Each number is 128 + 32 x the weight over its row's rms, rounded and kept within 0 to 255. Layers, rows and columns count from 0. Numbers have three digits each. The size before them is the row's rms in percent of the matrix's.

# v: layer 9 attention value, 128x128, rms 0.106, rows 6-31, columns 0-127
# o: layer 9 attention output (transposed), 128x128, rms 0.0922, rows 6-31, columns 0-127
# q: layer 9 attention query, 128x128, rms 0.104, rows 32-58, columns 0-127
# k: layer 9 attention key, 128x128, rms 0.103, rows 32-57, columns 0-127
v6 096:112121181178173110117149091101127099091125058128153142141146165120107104079166116095109130088145202174163128105095118102179072132114167155154083103187107129106131173134127112102103118125126084140166192135114118077171151119136112141156171134128093100134147144146166127139034117103129075093159135107138138080156207134135123121148167059133139088165118114202165125171162154158075133127168
o6 101:090151152161194173111116125089118088109151133134182070156113131123139174111104084073116144108133114158149119113062116138146097092104238191170108075168140134177154130214168077091119159135072115129177159142152118124156129132101152176121153154134096129121130134185162153161128113175151101122132153117173144138151175154130111114167103160139141110090151117160179146116154171202142132159119
v7 102:167100090134144159197060081130139111137056089143132155111082155146079154077111108113089143142138106144108139184153113123163123098109180118114116088112062133133129072112102123194070163125142099126129124116121142073183093122102144102121116193148095067140182153065165125104133103075114183098170194119143123107097135115173108115129112176119142158128075115084137180136176142104144119109103
o7 100:087152075114178113127054138157095128135146133123118153154104136139056154139095153136133120158137164122100205129185178153186147042112172100131160148154171117119135127153119158132076169116173124106139167123125087098084124141138125124093142127155106095148140101135155173131141156149139202068100149060064158151075132093154111093079138159069113120112125121086092183175145158101135131085106
v8 087:113130060146210098100128148151156167155126101137112189125177140170136099118169127153115118134101074142136111141082120132059082120186096086061146174162080119101126070099102106115140160083135123122111070143160159154174140138119151135148155123158094165074154131153169079131141179127124166189110098143178089105109125101129156140153070095094134163171121123117167156194134122133106180074146
o8 099:138174105118193076109121156139124123071148121129127158152116061150116115083128122111118099120066101110110136067115125189164049110141158113131147166091098142125120132094105139083130081207099161167120111204163116131193151101171130140115184094139133153144128139146121107139201149139111125112085060094117094146126114104127178103127062140153073089138074112098178137101134145153158181107126
v9 092:128159109089134197123158142098141184104087117159095164124140170133096162102116125091156103166156088152116082170103079112193058141139089139185117145109120134117107091136157195146172160167175110151144190097118075130148134129167121163136106079173131141129135140118113112138136113098099144131123087129178115117157098095148166149135147161160123175116204093115116164123143136240172136180084
o9 101:136131163064140164138159125135130117091123084182088137122121100147125175113153088102145123134186121125128178183128148125118171110094121065119124100157148169159107098162164138141145141106160140135144200164144098144115127121160093123083100086158154059141174137179136053100175168083117087115082035123111143092143113103104131087185134164118094162110083118130102169126193185108138131189113
v10 086:133133058071139158177084164111066120128135151126097130168138101163072125122131123154142141160158088083182182091077141114114085157142113114153075114147161167136087109111117077113050136114106164088132056114197109112081147148089151121146076085159144130103064062142147099113135107088131120155135101090126099096114100143135141162114160057151144138148119108148127085088186124138154088090132
o10 087:104179118134151098132120122080123152122159136113131105138156133131079100098079148097154156126144078141101116148124149113120102142148169205176090094110182132177127127105113106123122146103153133114014090158119149092154091119136093190102125057106092129082151083081113147153089136113168057129142110068121109092120099190092134084133132074111116088151089134094123122110190182066135136120170
v11 105:171144083094091150087099179119191154127137083153080136159149115133132151170134127099102163109042152063106090157123112128118069122177053154124123103067103111086137151137148126119095098065130159108133138117149151082121130059139152077160139107111113157099111136149119074190152136119149152090069178097126116091153085144130110159192164139070105145186171117114094130117125154101154146157107
o11 103:149133032078105123119076185074169142158180147139120063160104095177148135117182105116109081084127129111086131151127158102052055043100090152090106136085102112084088095161127150161079112087118106120133115172148121095088086084131142140126135166195158137132075165123124115065124156143167150143151112117152114108119134140126119114148147091111107134172120112146161149099132168110182122131122
v12 093:099120109046102137133113094091172131155113189138157156112109153127122068139154171100105125147125121115124120122126056098121126157156109136077102106169180122119181120175178073162185109106167159127148115174100096125155156141108094105058175130082107124112132061116126072059119129132100151176145039143086122077137122094179125099067109134093118121168148122118098067113140125113114143160109
o12 097:121109102066114123139158111139152108106106094118128105106087096108223083155150161080154131116132139153082158082139094116133091111145140125158090153116134100151177149096098173106196177160160133085112059113086086158192109103072079127143154113128061128138083094153093114137102174158127121101159056051134171091121117117151140080146148146088177119156134138122097127101088106170132166106104
v13 093:160145170112108105201102160108100122149108140133169102158123059101140090108094151145146145088110115130145119149051121077087136186198123147222104163082170147154110142126156122153096098130148180120113103119116125113091147101162134109094112110166073120148154138086164140162087177094131103142146072141129124110092155154128117137089184166176143167051120178145146189137132091109167147074128
o13 095:137118113131094171123104134136100127157087095165159111110150090130160064141049115143130131188211136183158120160089113144099137183090106141192145199104151175190138173133106144102158143153107170124082101124109104082070101135128144153108101092151077104144091109091120127119080112108113140124165124118068131090125100195084127125102140091170103094046168128130132115099139122114116092071147
v14 099:116107104163128107182154150111135189089142057156136101116127172142150128133134180106144137154096147114109209078152159114087122130132102119136188124110111064138082139097164187145155154121113145127139145203070143081233111102033150130105138105193110166093136140134081144107118111090167145150157132135143161176121136128147090136139133107144107149160061136076192127139126115119107120109119
o14 092:064131111106101179075068113149176077086093113091134106137146128174124153125125182134114138108074139115145161046113141095136150137180073129073141194124143110090164167144168141167170118120131099138145166159133172100108176109056237117106116157112116121102152111129148107102105152117134133166148062155111164152165118103097153112116138125109093112109053083141150151138114159093149097146100
v15 086:133163116135170137154172107127114127111067052144146114131082141172129097145106109122104145140134152199098162063092135139109106103098119090140173144149140126176106145101078140181058138105137165070078074168073065143097148128128129134152110073107124134131165079091166123154193096193093093084155172135178061135125113131130143187092123127138128121136106169115131108128125105112173149081169
o15 086:136121122154073158108090093118101125096075120094156134127146132128126103075090125154050161106139125141156140118081127109150131168155116099205118102136170155127133153144137154157024127108147156134109151205108148207101198106115109075127115129165108111136142086104138112089166105159124069053149143096093135178145153172136183106112146154152109101108136099104131145158157089076108123094196
v16 093:136241119104165131146133155150093141109119106112186105207087081144081177117101128147168132075147114144165177157192179079122108131052143121086124077106142086129211117156130075124120131120155104130098134061097137132142138149124113160081148061130157093145130085162107133180133139130100134160142100186134104113131114136107089101137134163143152150137102139147141113155189095117096080137140
o16 100:111132179143102169131152119185132177122123072123103142174147095173079127112087160143164175095154120108131142109140128148127065107159178124150100098096110117160160054157147146134141104097151110103137073075122130167177096118166143187169084138121183064155163085147120198177083119132093164162133114135190162173139142069167157138179151067149117123100113151126128100154152122087125100115084
v17 095:138134123137155129093091133131077124126140185124097104113143084069132088094102087152113133108143137113131057054135132141183092174113148118138085116127148070102161105190147102157101101174112126094144150136137127149136174174149076134139153064155154101029139139118125150137096108163143097090152117159115123110138094102125197132121100174115119067107157118093065166087173128036099104143158
o17 094:128134136154219146130087105111107152175109171144112107133179109125136101121133098099127154113118156111163085088103077155154131104127135136153056069167088093122128062093136073108109086110130162105095125172117108127131069144105059093144124114140123135123134173099108163162063098151140152164136130105104134146106171077134120112155105106045126074161091166111104097103181169045092101116173
v18 098:094150140207143161150123145146185125135151115137076163103119159111088174203103148106169072162144102186063127148129132101133100120114085159110142144110121151125152154132139147108129045109133123171171128151193123055088141116113136188115134134112080134079191151124142119190127137088154104191085117161135111148141135202061142170173095126137133121100128113114127190119112090096158119108146
o18 101:143094139167083167187081130104218130075102081171079120108124063173097106141183137135094104128155094195106143115151121141145108130117077114170123096092133094179124129145108112151131078116138114141135179111220133067079185157089139183139131094123143113091197153180154104178142099152111145129117133150144120130133128200152121134131095123110122150119114119096124128082176137141132151066127
v19 091:112103116105146126192142140128168144090089183065150126111106169151115121134108088167152118100139144113166166143105112138088152159126139081126097174113127151127039122133152126164105146197114141089107132132177184129126175061128167149176187110083080189136195117122095161147128101041160144155143123131092118133123141135111138148113100117112159114033120158093117060144161142124187118120122
o19 088:100128105084189142159177116134110117127093133117144142114104121125098078121176093124087170119141061160154095122063129121140150125173054102111122158158119186136122138068152164139120133128140116105123139113118131150126170133117168225167141099099128178076162070152108163147089086089096136112115135049056153150111120199137121170086111140132138141053130126070083110144140136138177099113118
v20 092:137177119081101145096131148046099120184180159082138113082138135125094103064159080083161090094164083164156119127147145095125107143140119160114095147089147127147139160179120149152118126141103144155119129165145224180178105123126172091151151116163099154146114118095133173081100091221122152087125120123155156099153096115128126178128114122117156154143181095128055151161113094169118169115178
o20 098:130125125134148157154162152064098167206143085085105096141135065105172108174057129064125109108128142072130180105096160101165137101149074104138100128128118180133081165113088111149145158086111167136077083148193120166133085146167102074170130135128123131130094126110168136094086070187126124087121120135136107090141114118168162138161126130083219128080127134183110142125154146156130103122157
v21 095:165124113142194110147138120104163172158159144179152128149086097146108123088140136130096087118108142142141138069171106102134193173112077165133109178132135106082133130068122086110140132044076086131051085083122146163139168090176112083101155170116131087186158117118177124059142112112163130098176084178137190133160119134114118113174137123149162080141119098155173103155112086149143135112121
o21 097:189159168145146148151111126079138095144169144175115152123124128123072156165145104100145143105096164121108159068147115166140133085128206159107103080129177143140182142117089110083126152106129099124124023095133087163136123105136111122145149184127095146114143140128148144090146074104100172156190090140169173095141104158072113137169215158131149107082085158098112114139071085129114179112110
v22 088:104138161094122120096061090150136158172159065188127136093126101116143141127166166148148126168161185069143087175198087119147136092201205148067108099059141119149136095123132112137109120131132122097162157110158160112171111142154101161135181134107159090163168117124119126089172210115116087102073151152093168113087150124118145107092104097070129122099097139109095122101085096106131134102106
o22 089:161113130104121181152109149148109128151222074117111109170072166100128071115117136134141110126128157130165159097240108118140135058146104160102133124127109137085079114100107098134111185154078128122202110102106114105183107215138103141141200171149127158177141106141118188150172178114116125176097123143139117156122120107114124132153156142055146091118129150113117127112121112137127069091112
v23 088:154103160108133109146113126086109147056091094141164099157153125135126160135138123157163118147108056168145069103166215101142150096176103106108161153159164134089128138059082103103135146156133159111112160139113129065031161126119094093126165139143117149128131110113119138173147084138085098159139156171178130173134137103115189115149121088165173092158104190124107087123097114129122072197090
o23 097:133134111089123153176116129095168100095077136087158073122120137142115127127131137120190094120180041107137086135108204087167139164084164122154146136145077141104116139095169146087123085116117142160134094168060151129069165148177136073176160164161108155110163123120097134123146179117136086108150124161179200174171101093119112182120143113125123086184193149101087161132132140153111143155124
v24 098:087121116095103145129115065162193156143151135160163123163131062131114153136141179134120157082164143129105101096125087071134128066142110097123118117129041110130051123085157138070126157174172125087151137124152184188095160171137152112124097104136135095111128125114098052178134166080070138173109088180124120147117151164177116119112160139137144102080123141076113166127101124079065120134117
o24 102:124115114114159186100114105147128155103115135114097156113067181136141108134148154121194083095156140130070103112144119071156158108102127146108130162098077101128108153138097149113100121190121126115166154165073089115181115165129077175094144136137109142091153107110116167089150182028059143145096112156101065145087162142170143178144082104161080189113167136089136169116151073097114129148146
v25 093:120147131111106061165128105158144130099145206128177190132139153077130176119070130094106133088139154133145099084109072143114105119123116096086150136093097136141111113103104162144111059171154125137117129142139156140152132155186133068122155153161176137080088163220111096134180201177146098184097084165123124175102077080134126147152110132175106152119061072113153125139119115116144114156120
o25 096:163090152148193076052115134091166074079121111147124143120096124098157125138109112123130145115178155129136137104135164142202142092148077123076095147143158121164151130128114102115144070142073089142138136104112147151131139126166080134151123106077100170144093140179175092071085169197141155157128144160151083176162148060167145146158081110155086133130138137117114103163165085117163181078067
v26 098:178098097098087165103112171154201121093190071138138049107123084119184143074107090078182167174127150120098118134152169226126148154090097145148122142202139112125120088174133101127119105137109141103145147144140158067092109160162151135076120163144199117111162087140115125144115176131148097138114148138140117114168113155140150125139102087172116156129168165150184149129114119141067119161148
o26 099:141072102126112141117114159203175204102132081105117142120191110119136135161127138142125171149115145097107153146097149155095174164146106179138116118183138107127158123172137078109145076082080095130098162157109156072058072184154143126122170107152120153170117150129123142174087138068093088170153082142173094156144109072114157107129092122099090140137165137172132100091097111171073147186113
v27 104:131095189157171150121141137156119125098197124164168109203102159110121086124144112210104103133115135098093092136173162106140125169126178139129148092160127135169121143111200135130118065110147121094146141121140103140139108174125170139136025054130116117135154129155149131108123162149090069126093163129168122098047144129186141105135103135156127190115184158126130133146098145166100170180083
o27 105:156101155169109164096074104135118173132171080125148119091147093132144085084134059186152133132128139110121079135219183093114099138128172147132111124137135118153084195187174138133086124120097113111138149140125131169122154158072137146115059107114126094225144102119148122086159164129131077113124176137147177103079152100121119131129074090143152158144115151168081114130121128116102145223121
v28 099:128115156107151102137142075154119111131070112088111075167076081084059116139127134114140161127181171130126090095097147123146140145078112143151115160079167102133135137153174179113146156187099109099104152152095107068123133099128185109102116135126088108125141083143135162154116135113137204141163133090190108101118094102142193095105045065086176101150169140094181132101091172114106154169103
o28 100:116070143109176134116119139167125087111144109140148168180114133133063186140142144116155124075134125137203110123079142092095138187111047137182162082153141170099166153116109103108165121137162128080143097146113119113087136074126160110112117166089107111145118079158124079169168093131151112129145124079164147120107131120143149151157061123052103171141121147067079062089139173179111173140102
v29 089:110162158181173107123128141116117153099173164073117123076159157074110157104153142188120134139132177118094108126104147113180153131142178145160167095142113114177143117186217110166195135127134136065099142089126139146150139145087150116143081124109172157098145143092158139124133132091149126155114177119132095084076193148183175095117069125138129187083051130146139098144138122192099090109134
o29 089:109135156152153149136159126114091153167149159082149136178132113164139153109162095144146141124128162159118170166176172139114145093150196161160134180094147106149161083139160139142172131164096125134181115133139138137100116197058166149105098082080169125135164097135155095195140133137121111197045177073126133152113195145152146182087078138095107130147119166175134155065100094124145096137090
v30 097:130127121137092141113136132147136098144161108143125171103158148178095173168097150137147131077150109088224082067123137113134138074118128162117155114129151066144101117103111171098076066125148133096108117045102110143161127108191098135061143175127135121131126168130123160103138143113131115138127091246152153092076040080152131133105156131146125088123106104108096180126151135120140109076114
o30 094:137191124147142098085133132104122084151151102148051163153131110109136169134096153190131131094153136109183075088131138078107156074095140133102169105144123120143152158128134105040150149153193115113116103104104107159183170176101081200080133161165107110161105155068125160075126141151132154060089128202135121154150070088152143093113113129129179093135085125123092127140120110094158105123116
v31 093:138139097152133126116156110113199148169140136133122085127110085125145181143139196098102142054207138161129106120077070120125132122152089131115112106158174157097164106198054122129173084152107142161145163109119117124180128137137155195116144164110122170104172100112073209150128127172130103110135095100119105107152117075113119090147080102148152195112089163084116112112100084124167119077105
o31 098:169120097125122123124148097140108102123152138085150093138107053097114209083124170108138158079199140147137143103135131131142114173054044102116128118128151093174182142127118114143112123119136159146173080109130129067167115173150200148139133071121186124110096114158160215127129160177113105175128099126178131125129079090122155123096137153131172077110103137152073139111096055122143121123131
q32 064:142076140180176196102095119154135143078167154132084182134122147134131118121080098118149154176159102116122157109126138165091123137143129161058162124186180124121146121051144126096171152102094093113117150132089187096155088105102156046160125169129164116133098120152116131111146177100163043096119085138102151119167150113124120087086154101170133093035072156129130141085132118114134124143107
k32 064:119111082131107110155125156137084108150138091140141146133116137082153119148162098136157158082162109107116178122182074104125150136112139138122130131092084168134132168151111120140104055086176168123193146167150126110121176166159107147124132073118112118132082125103110195112164162140131105165191129172098114167118087131108094172123109213051122143189082109141097095111123126203101205070152
q33 066:114118154170122091096135146135129164110091194180082150136083031113124122063105137145095091153164102133116111128155115123121121149123154120080120119153132107148166072116112193138145155100147184163088149109066120149153151158108052089136132112120160087138119140148133122103193165100148141122139131078146105143133111119134099149118105164113190113079086132182177102154108018146116127152063
k33 083:108116087096113166142138061128128125170133096074141080112160123186123140133167114088127158119078107093154137134084132170097092152095117102160121104098158135127067192110109123147121080133151147097137110140151127077059120146150164114148189170134092130104124101060128170071086075153157182145163124163145145105066180129147172125131105130136168099181143101094153121125123210141140132132215
q34 069:144100177139132149129133087129128134089172097147100133131174122209138134128065106114128159159169157113107146123184150140107128168147146152098213071138200102174131107175120091136182095136098129106104127139113168134161082094161131048140097129096150138104127075145107122150124187091122116099115121105160111058120139155118129060137174081173134078092102186142169155110118094109141099092072
k34 105:114163123150144129131170115159096174190181072100163103156100170135114166148122111076168136157096127122181145155097130110112146121140117171062161094107121132073128141188140117176097112089158131128144163166120117132084119174170153079110096089139156142090121087088099164139138150138072065159156144124086148106182089141164117133088086129115162169172199094139088155148148171153099169195170
q35 075:106053062084149135162185147114129120132107142140134176095070126116058077101147127172088093113147160120134139168141095146122111148069178119132105150141107099146128141149129180092113157133147135118132099168141124137156138156071144180074115135075223123102128159109107146123112105140125117150111137096107082162110082136151101153153090112111095184191112059082145064152054130138108140176149
k35 059:140133100128189118097141115179142155131126153167162103095134116151118134082102165119186108110055123079164161109105110063146120123085164176106141156108122163129131126086117148100094132174141142164120063090134137195146139117194169117117111148144156135116136128114075121169117179084128168158164107096070162107194104059145145068104123141092130139149110058148070163178091158101168122168106
q36 148:154177127115150173155162140097107138123124116084151179170140129124153134155067141084085092121152112122153205150132124064155192089117091160136110154162070173113144167101131132095101060139146131122078145144125154132126078139127156117070111136144129174165115135081120108141065056117096072117112057132150123113123150131114151078149100170076099179110103145090136150099146163103107203167171
k36 076:095114097124114095149175133148074134138150177077099164127108098102076135111128094153116121142144108149130200083152116111094125136123117166102121117156113138155134115064146144139081148134166167121157108186085146104128115161117183129118141100196195128102080034091103162066154131068089127085130093187116165116158131198126186114178128169078135131144067118088144104109091117131112159109142
q37 072:136125106152144175104046099073132195107143138121099164190146110117141098169085126119150165124140180117222165142131110114187147130146125153062151168100170081127147095120133112112170139096066132161085165120102049107132153102180139177112126119151151124146036146152126122125057126078124145160149129153150132080133139121135140085096131125093152174093137153137083104152125132146137094135075
k37 071:109082170114122101186117135166106108134074118135134170104188191177123142107122111161142120120159180195065170038175062160102123117182129123088137100131188142145123094120110131148078167165108126105128149149139117102145104101062119086141120106132191134140146070089086169083150149090157144098133130125141171128103142171085166112168103093070154092136087147132165118111132142121101108123178
q38 092:183119079102113121136133182138128129156112197139138152138045164091128113158154127120121093113114131100094109117121096151087090080087093107188073181115096136093133152143084224104103120147132170140148156147152118150140135157078175188118128118121160144120116193070134100139150075122116108118175134110104129129125115089124117188115076079087127146170107037147145187177109126139136140165140
k38 083:092114169123120088095105086079116118116138064072108122076169060094101100124174133125203138161122145107115151079160162103140113137109101168105116099149122188185105087113116131083153124144175120130131109138081110111117106071085103140191132094083114096090093145126063072118117103130119209059102135099140118119168095158154142146093150139103118118111124159127087062087145068124150126096150
q39 093:153082148141122106148157138142075091153148155139182130177089185149185151173145134130119129141073120134098130102077142130135167104136074095150145115088190118052177183116135061130193036162070108126130112133107096124135115107112115142168124125110097157156154127140173130127116138044112178166092128087099185129068136141076114117108146103059104110144188138136103105148138143120120127108127
k39 096:099128153074101124162182104136149124144144098125104156128137120127099127126139097148161061119146129148100194087126117131119114101136068107111115121138143097158106067080078119140089121104147128130121131181172100121142101110151135070136164152166178138089153064096121165107146061168127156081178064124159124109181146165148144190175088161090122158181101099179139145056118201124123174174158
q40 100:133155138119098108172113130140097107133153126158148124220147117147201103143115111151144110136176114108128120095108126164179186076083153159149129119100191132105147152083112102093204051107159082109120067111099108131123075081138146068131121193119106184136157099162116128096130152086157107113140108084114147094135128125111168115144123152100133113085156157186075152107102215148125186114141
k40 094:119117167090067111166152156176147085144128186144136175176178134167102131072114099116118116128177123133101193124078080159123140107177104108072103107108219096125112132100120138167090097156060094104151121134136065112170121085141081156123128136132153144113192059109162151147140111089112121135134090139108179135115134134091131152131153149138167136096051130117131110106160169130096044105129
q41 111:103106089124127137077100125107143135104094177131096142037113110089115135080127132144104113129134153151152084129162178116118101191096199118124096113090148113189113119163194139170091240127059156128131182153146135121107202124116148167098153107114145110141092168172137113075171099132162104128134185197172134129113111103144135145108159098183121123127124071131136130139109128150159091137157
k41 096:208153101142176131080079140113187150118147119137084123129128102160124104131146136109123147173130109085139062158130147126091102153105175168101169185162104133081148117176111128072136157088123153136130099072162181203182119111150115127151121163104099104134123158097166106136078204118104130105149115132098099170165146092138084167133118106177099126142124196111099111148121044117122067088093
q42 099:125119162144119159125151121147127067124119111149123076126120198183125105105175119146134175133112133138165120083049184138084111132155115134054163093094199069083103156145122113185195123132117094140171124139102119121139134114161152098139096166098115108136164075150161155154130185134097133149080173072144134097111138127163117179094223083143120120166169154148091084116123078149143126110100
k42 083:195183118098141110113101133143188103083131107190131135132119134192163087131150186126123148171158089129128106091093172160099091113099174165107145126072129092120119118110123086076149103145177105143139063138070102145126180092144131138191150147114074138086129113116156108133067134091087190158106137092151144121111168065135104181112181140173117153158132101159117104160184134114142069092135
q43 089:132177152142135155157160125122152113112170150136126095112188120107150117101129168160140072160138120152163096102076146109151131089101135202049208112188136151121151152123134129158150092115137172150156068164174071112111087173165109119106143156157052169101133100148111113167134152091115072153143131129138087112127127167089170153174131137146085107086085135147071136116185170157165169148184
k43 095:135150106099140148087097132116116147142155104137124093115066150148103130103128114113131198128108188175107126126103142100090079140168125151110094080130128133068143126109113145158142213160150145135122147114152225073177189133094157166159051143139160100118137142140126145140132111168117072106143125047193154119154060202118111155113136132130150134104111111108172093150055108120178112096130
q44 073:116105111112110194164136189115102108150184132098118147185093104145181131144135098142112169100135124092138202105146091148152182107146036113157147103122110157174127178083138147145096072105132155115127121114091146131166073159152146108103108158150117144157187093156145137057160120142108145102093113121108169074110064127137111122101123113064130159108120188069074144091145128125117120151045
k44 092:189063183146138140132123172113111102132133195134122117149129032118104028137159133148087108147131149075207168117148121101166142070150181153139174098076135156152123122099126131116071106138117163164133127126206149109167133130148109093074191176122094129097140105124140125122140155181113195101110139122127131123106111116145168128132119123176144131088161137097138096069097111118147160105081
q45 109:170136152126134123169195161113059109160137127096076173208143118124150089166159148127117126178128158105181195154122127141120165067192145139101168085130135156118163124108095119096134037161173126153147103166184143103173098147131118076110115159121104156099174042064162159165130147150084145133107064090117159110108127144135154137137105134102130133118155161091137107140160168113142152107125
k45 113:129090125121062143156159140166091129153190127106132153219154139115160161117104085100118100075148102137119188158078096149133144095129038164133095102127142134142109147075101123118104065161114114067128133180107093131136107152103116116102170114135140169150203073118103145126150095082132104140105120109112157102094124145116140076128108189062148180113126132142148157108113212132085146185145
q46 102:127122082022071116075105147109108080151105138107115132140140092131131067138208135119084092128114186128156094078081175087180107098074119166170150099072055084139115138130158164102116116114163132134088163180156107138123134117153141099111147166139112132112124155078101078099094147144127154076120121103188125083077115122157136130143130152113156166116151070132155164130080101113149165131166
k46 118:154154083055119143154142140106102136162126136104098111162138095162125066073139144123113107107102179186156146118087129105101131057107154138094123169117075144078071108184108232163109095133171126123140165162191116097172118129136147091073135152177145136124117109123129072105176111143098153100156115161111098111088138173130109101153116094200134127102114099165166206132081125113109132110146
q47 118:117113170157134125096092135130156102106113122145133114097123177097136145176166116105115123140136084055120095130125150120181107157136125149176123100147133080192172175076164036082160139134097152116118113091074107182091097155116137141146101137089139150110156148098111172130039172126168092121130132067168148147155119083150129161117129164024121152127153141076089060134149106150169136121124
k47 108:106106177080083139124129112123120086111105076114141123146131174118141120132180140141126116110137092089157113120087163104182114127129088145173138059135058087167156143079141074066134121104147156127111113107072128151110094145116140092081123149103147154121134111073086159132043165137151096158102135065188191122126117108193139154127109184039140158133164094127108103100098106093175165164136
q48 112:141137122122133139125139107124059167089118128029132125124127086111155130143111136101160133196115126173158159223182127159095022091142067099083139187135128119150110102164139134096116128159111134131104087148140161103145162156144141129141099102123175148075087075120167142122112136126084153098113121152164106137193196185113145126085198113125098118105144180148149128143123085108145129133098
k48 091:211122131151174151125062189160167112153175119150139142140174157158095160150156103167089150086139088157111162086068110137129133140079150160170113103122123138169158156122091140130066107163122180119177169113109093135179109104095083149150130156163141080150186176094094128123125075130104174100117104084093164112120098156101123115169058127114168173130114096150169101106171085149122073123136
q49 108:187099109132138147131135139126137166146199099101172159116136181116098134159119113146138115113159091124098139138107113161126090099140135116162119088165130087176140128125124100065081151052126194145117116123134114096126182132175082151195176106182132096130155150117100127101084116136092118078117067129179082082167104240126125108135073119088147195104151146099122148107093068114117124142104
k49 108:200089100124109135138121145127135163101192076085159143131126159107106160157119083130155135131099119158117163157133115149105079101151108138123109140163128100183134101148104097074085149073137178143102110133115120104119173148167101147224135108167130090107139129096103140122096105137101169077124069155168062120170174242123127114123091129093122182109128191101139154106105104123095064126088
q50 116:158095131106107131079145127121161071024132127166078147143157139117152157112117095151134133169139181136141075114063154167157120129094155176129165127158172129135171112101117102114111080126147081126158072135112111170125194099207103126183144139116149093074163119119168117154091108202115138093101113102150077159131164075198160200168137167157108125141130138093144119125125153151126128161132
k50 119:107173107146142118182124136144085165228143117072186097118101111126111081138160162112124129092122078139126181161194104087105139125165115084130070140090090124117069154144144144136130154128096181124102166128149146097120059148062147123073106123136121160183096118132111117093161149047144122151141125159095186089117102167065121065086151109093151113106145114162101144143132108098125126080109
q51 115:096099115170151084133107097133177050128134122115122130087145115077107072131135120112065124081109111139161137104159085113176159105134149138201086180115168149145136142130151074120143117115061201150123110158146155110089132122101084122119159123174137151113128129149201036104130130061127093100141057123089080092130144205085177101174149127136133121166123130139148136129175123140106100099134
k51 105:137119138115106181124168166161074189142120134120178148167129123151146163166085134118173136154123147109131152148120106170125085185121117146042170109126068109099118148112096175111123101124167073104117177109083114125191081131172173132135062148136128112125118114111075213114103138178143169139139163146169170112187104075150095117072109113108140131067145148101102133096061103125171156139131
q52 115:107095130141094108176107130178146083102135161166116119128126125064178127121137124133116128091153086150101173107099111218142134146088063158130191180193116151163138113139070153154113113100139184145135154158099127180121086143124160142064073153137139127146121120087125064156137125096176142096164182153182137147170172137140080109111145144142145201116062162156089099112138087131133090147157
k52 105:131172140105156148112142113048125156181104102099141113144149121201081118134125128122141143159107163115140090149152151043102133126147164103116072064057158106100097148123195098099153123170118067097128111109149132094135152115125093103180168103132124130091113135166120195099129124135099138171095063100053138104091098107125185147140124135116112045129198098110163152131145159102132163107099
q53 105:151184170151112134115116109056094066168127167096166097104150087137100152195111119109101189196087164138122123116130153116134131150095136131126113086081136170161158071147083118078151115095143136072145111121164130118116087138134178090181140123120095135093116098136115087155142074115142148136159110099097162155163140108091129155166139177207195148168087197153112088103144184122137134093095
k53 111:111088102112117110144133156212158170102098086148114142152108178161175106056132138154138041062191119092123141121099120131148123103147150125109159180158115083100088192119161126142120116121110122173110137153075122120127165129135096146074125117149157141173170129121125176078134185123139102138099142152146110090111085120158128102110101083053060102084171064110137167133099078126132113148172
q54 113:129143122154096150113125156118101166143132130088145093181110162118185157128112148133153085141140121150049164099101121164111120125137126146132124172135164127119099160181145190129130115120106211110173146191126054117091061146106155073123171153127120198088136095136132102056157128160098044193124141133116080161138169102110145132120089102126135109127114088178143215163097155127121121151146
k54 115:151158109153107146116111168108129169130128138085119064173126144116181147110118145131134091143137120142055151078099129165128131107125151144134126179138152123104088160179144193122131113128094207114160148179135065138096062141117167082122172146133111210090127098129131108037155136162096068181123143143124070175116184111108141126128084090143136111117094108187118210155097126139121115155134
q55 104:134120104118137092127107143081145136155171062107147104142147092098148073168093127131133156122130167057130147150100104052115146132151117161078155094098204139161074183100115065173164152098092114166119157128142134114097137175123139070086086136168112136123113168159110063083104142149128147091121135146151062108168090157122159097126181136118199065104097156169153128098181101145151131151120
k55 104:123142105102127147142133112077117161193117092039114123144107146133132136157048128137135131103124169112149114180155128123133130125147145179078191114115128103092102156094180091186147091117103065138119147144129104116089156183161167071096104136215112137136046121156172163077119173152119090177133178162167048126159119097148152142111116112116138070127116104152159145107123150144094130165117
q56 110:120159183126152096124183100104100125148148094107140188113177121098088142140098112074095166151116133138132128191123153110105184105162138123099095155156111076103165163117140117217161221159123096132144144059107125109119123082154135153129166077113213105092157084137149117161167178159148119106140093143141102185174107180118126096069111140097094111139155144146104151141089157144141106166170
k56 107:121107104121073157151090157146167127087096146134156121133101163173182121126147133153172072104118090122140082065165110133121105122105132140195141081097136163126091106133171099052096028111145133116100095158111130150141149157122132119134123165114033156175089185144157150115074083064126130136093127139131154081108140065120122139202129105158126135158146143115147127107158123131095167093065
q57 112:194102108108184168073119114151159106136180188068113108098114190116141112132123120168145133171164110142092159162087110116125161056117145112085128191156103135078186162185127162104106147173114133112142092114127183128129175145128175114131093135143128098173125093144107128160075153151100117092139130072069172144146144093093099103098115144176149110110130076180119102162096102077076084147107
k57 113:069138157123078085187134122094117128106076075187145163140150079121108135127146116089122122106096140105158085096174155132147097197145111158163140058113152123178080091072126096136134113090162123125119161142121073132136083119119097143118165120105125164093147167096139118084162104103166138156116115170220068114116131158155150147166134115092121154157119195087152149082155167185176178109144
q58 112:101145126150181117160068083140116155120114166131142142137099071068099128130166106090119096123065176182198104137112090152112148088140098127157121101162101113110144173136113083155170122087109077150129144129169085150089144152149058113152109176165128113106081123164137119111126135142131185131188175118102138155052143124161175098124149105083093172159123078113155133136121186222111148137151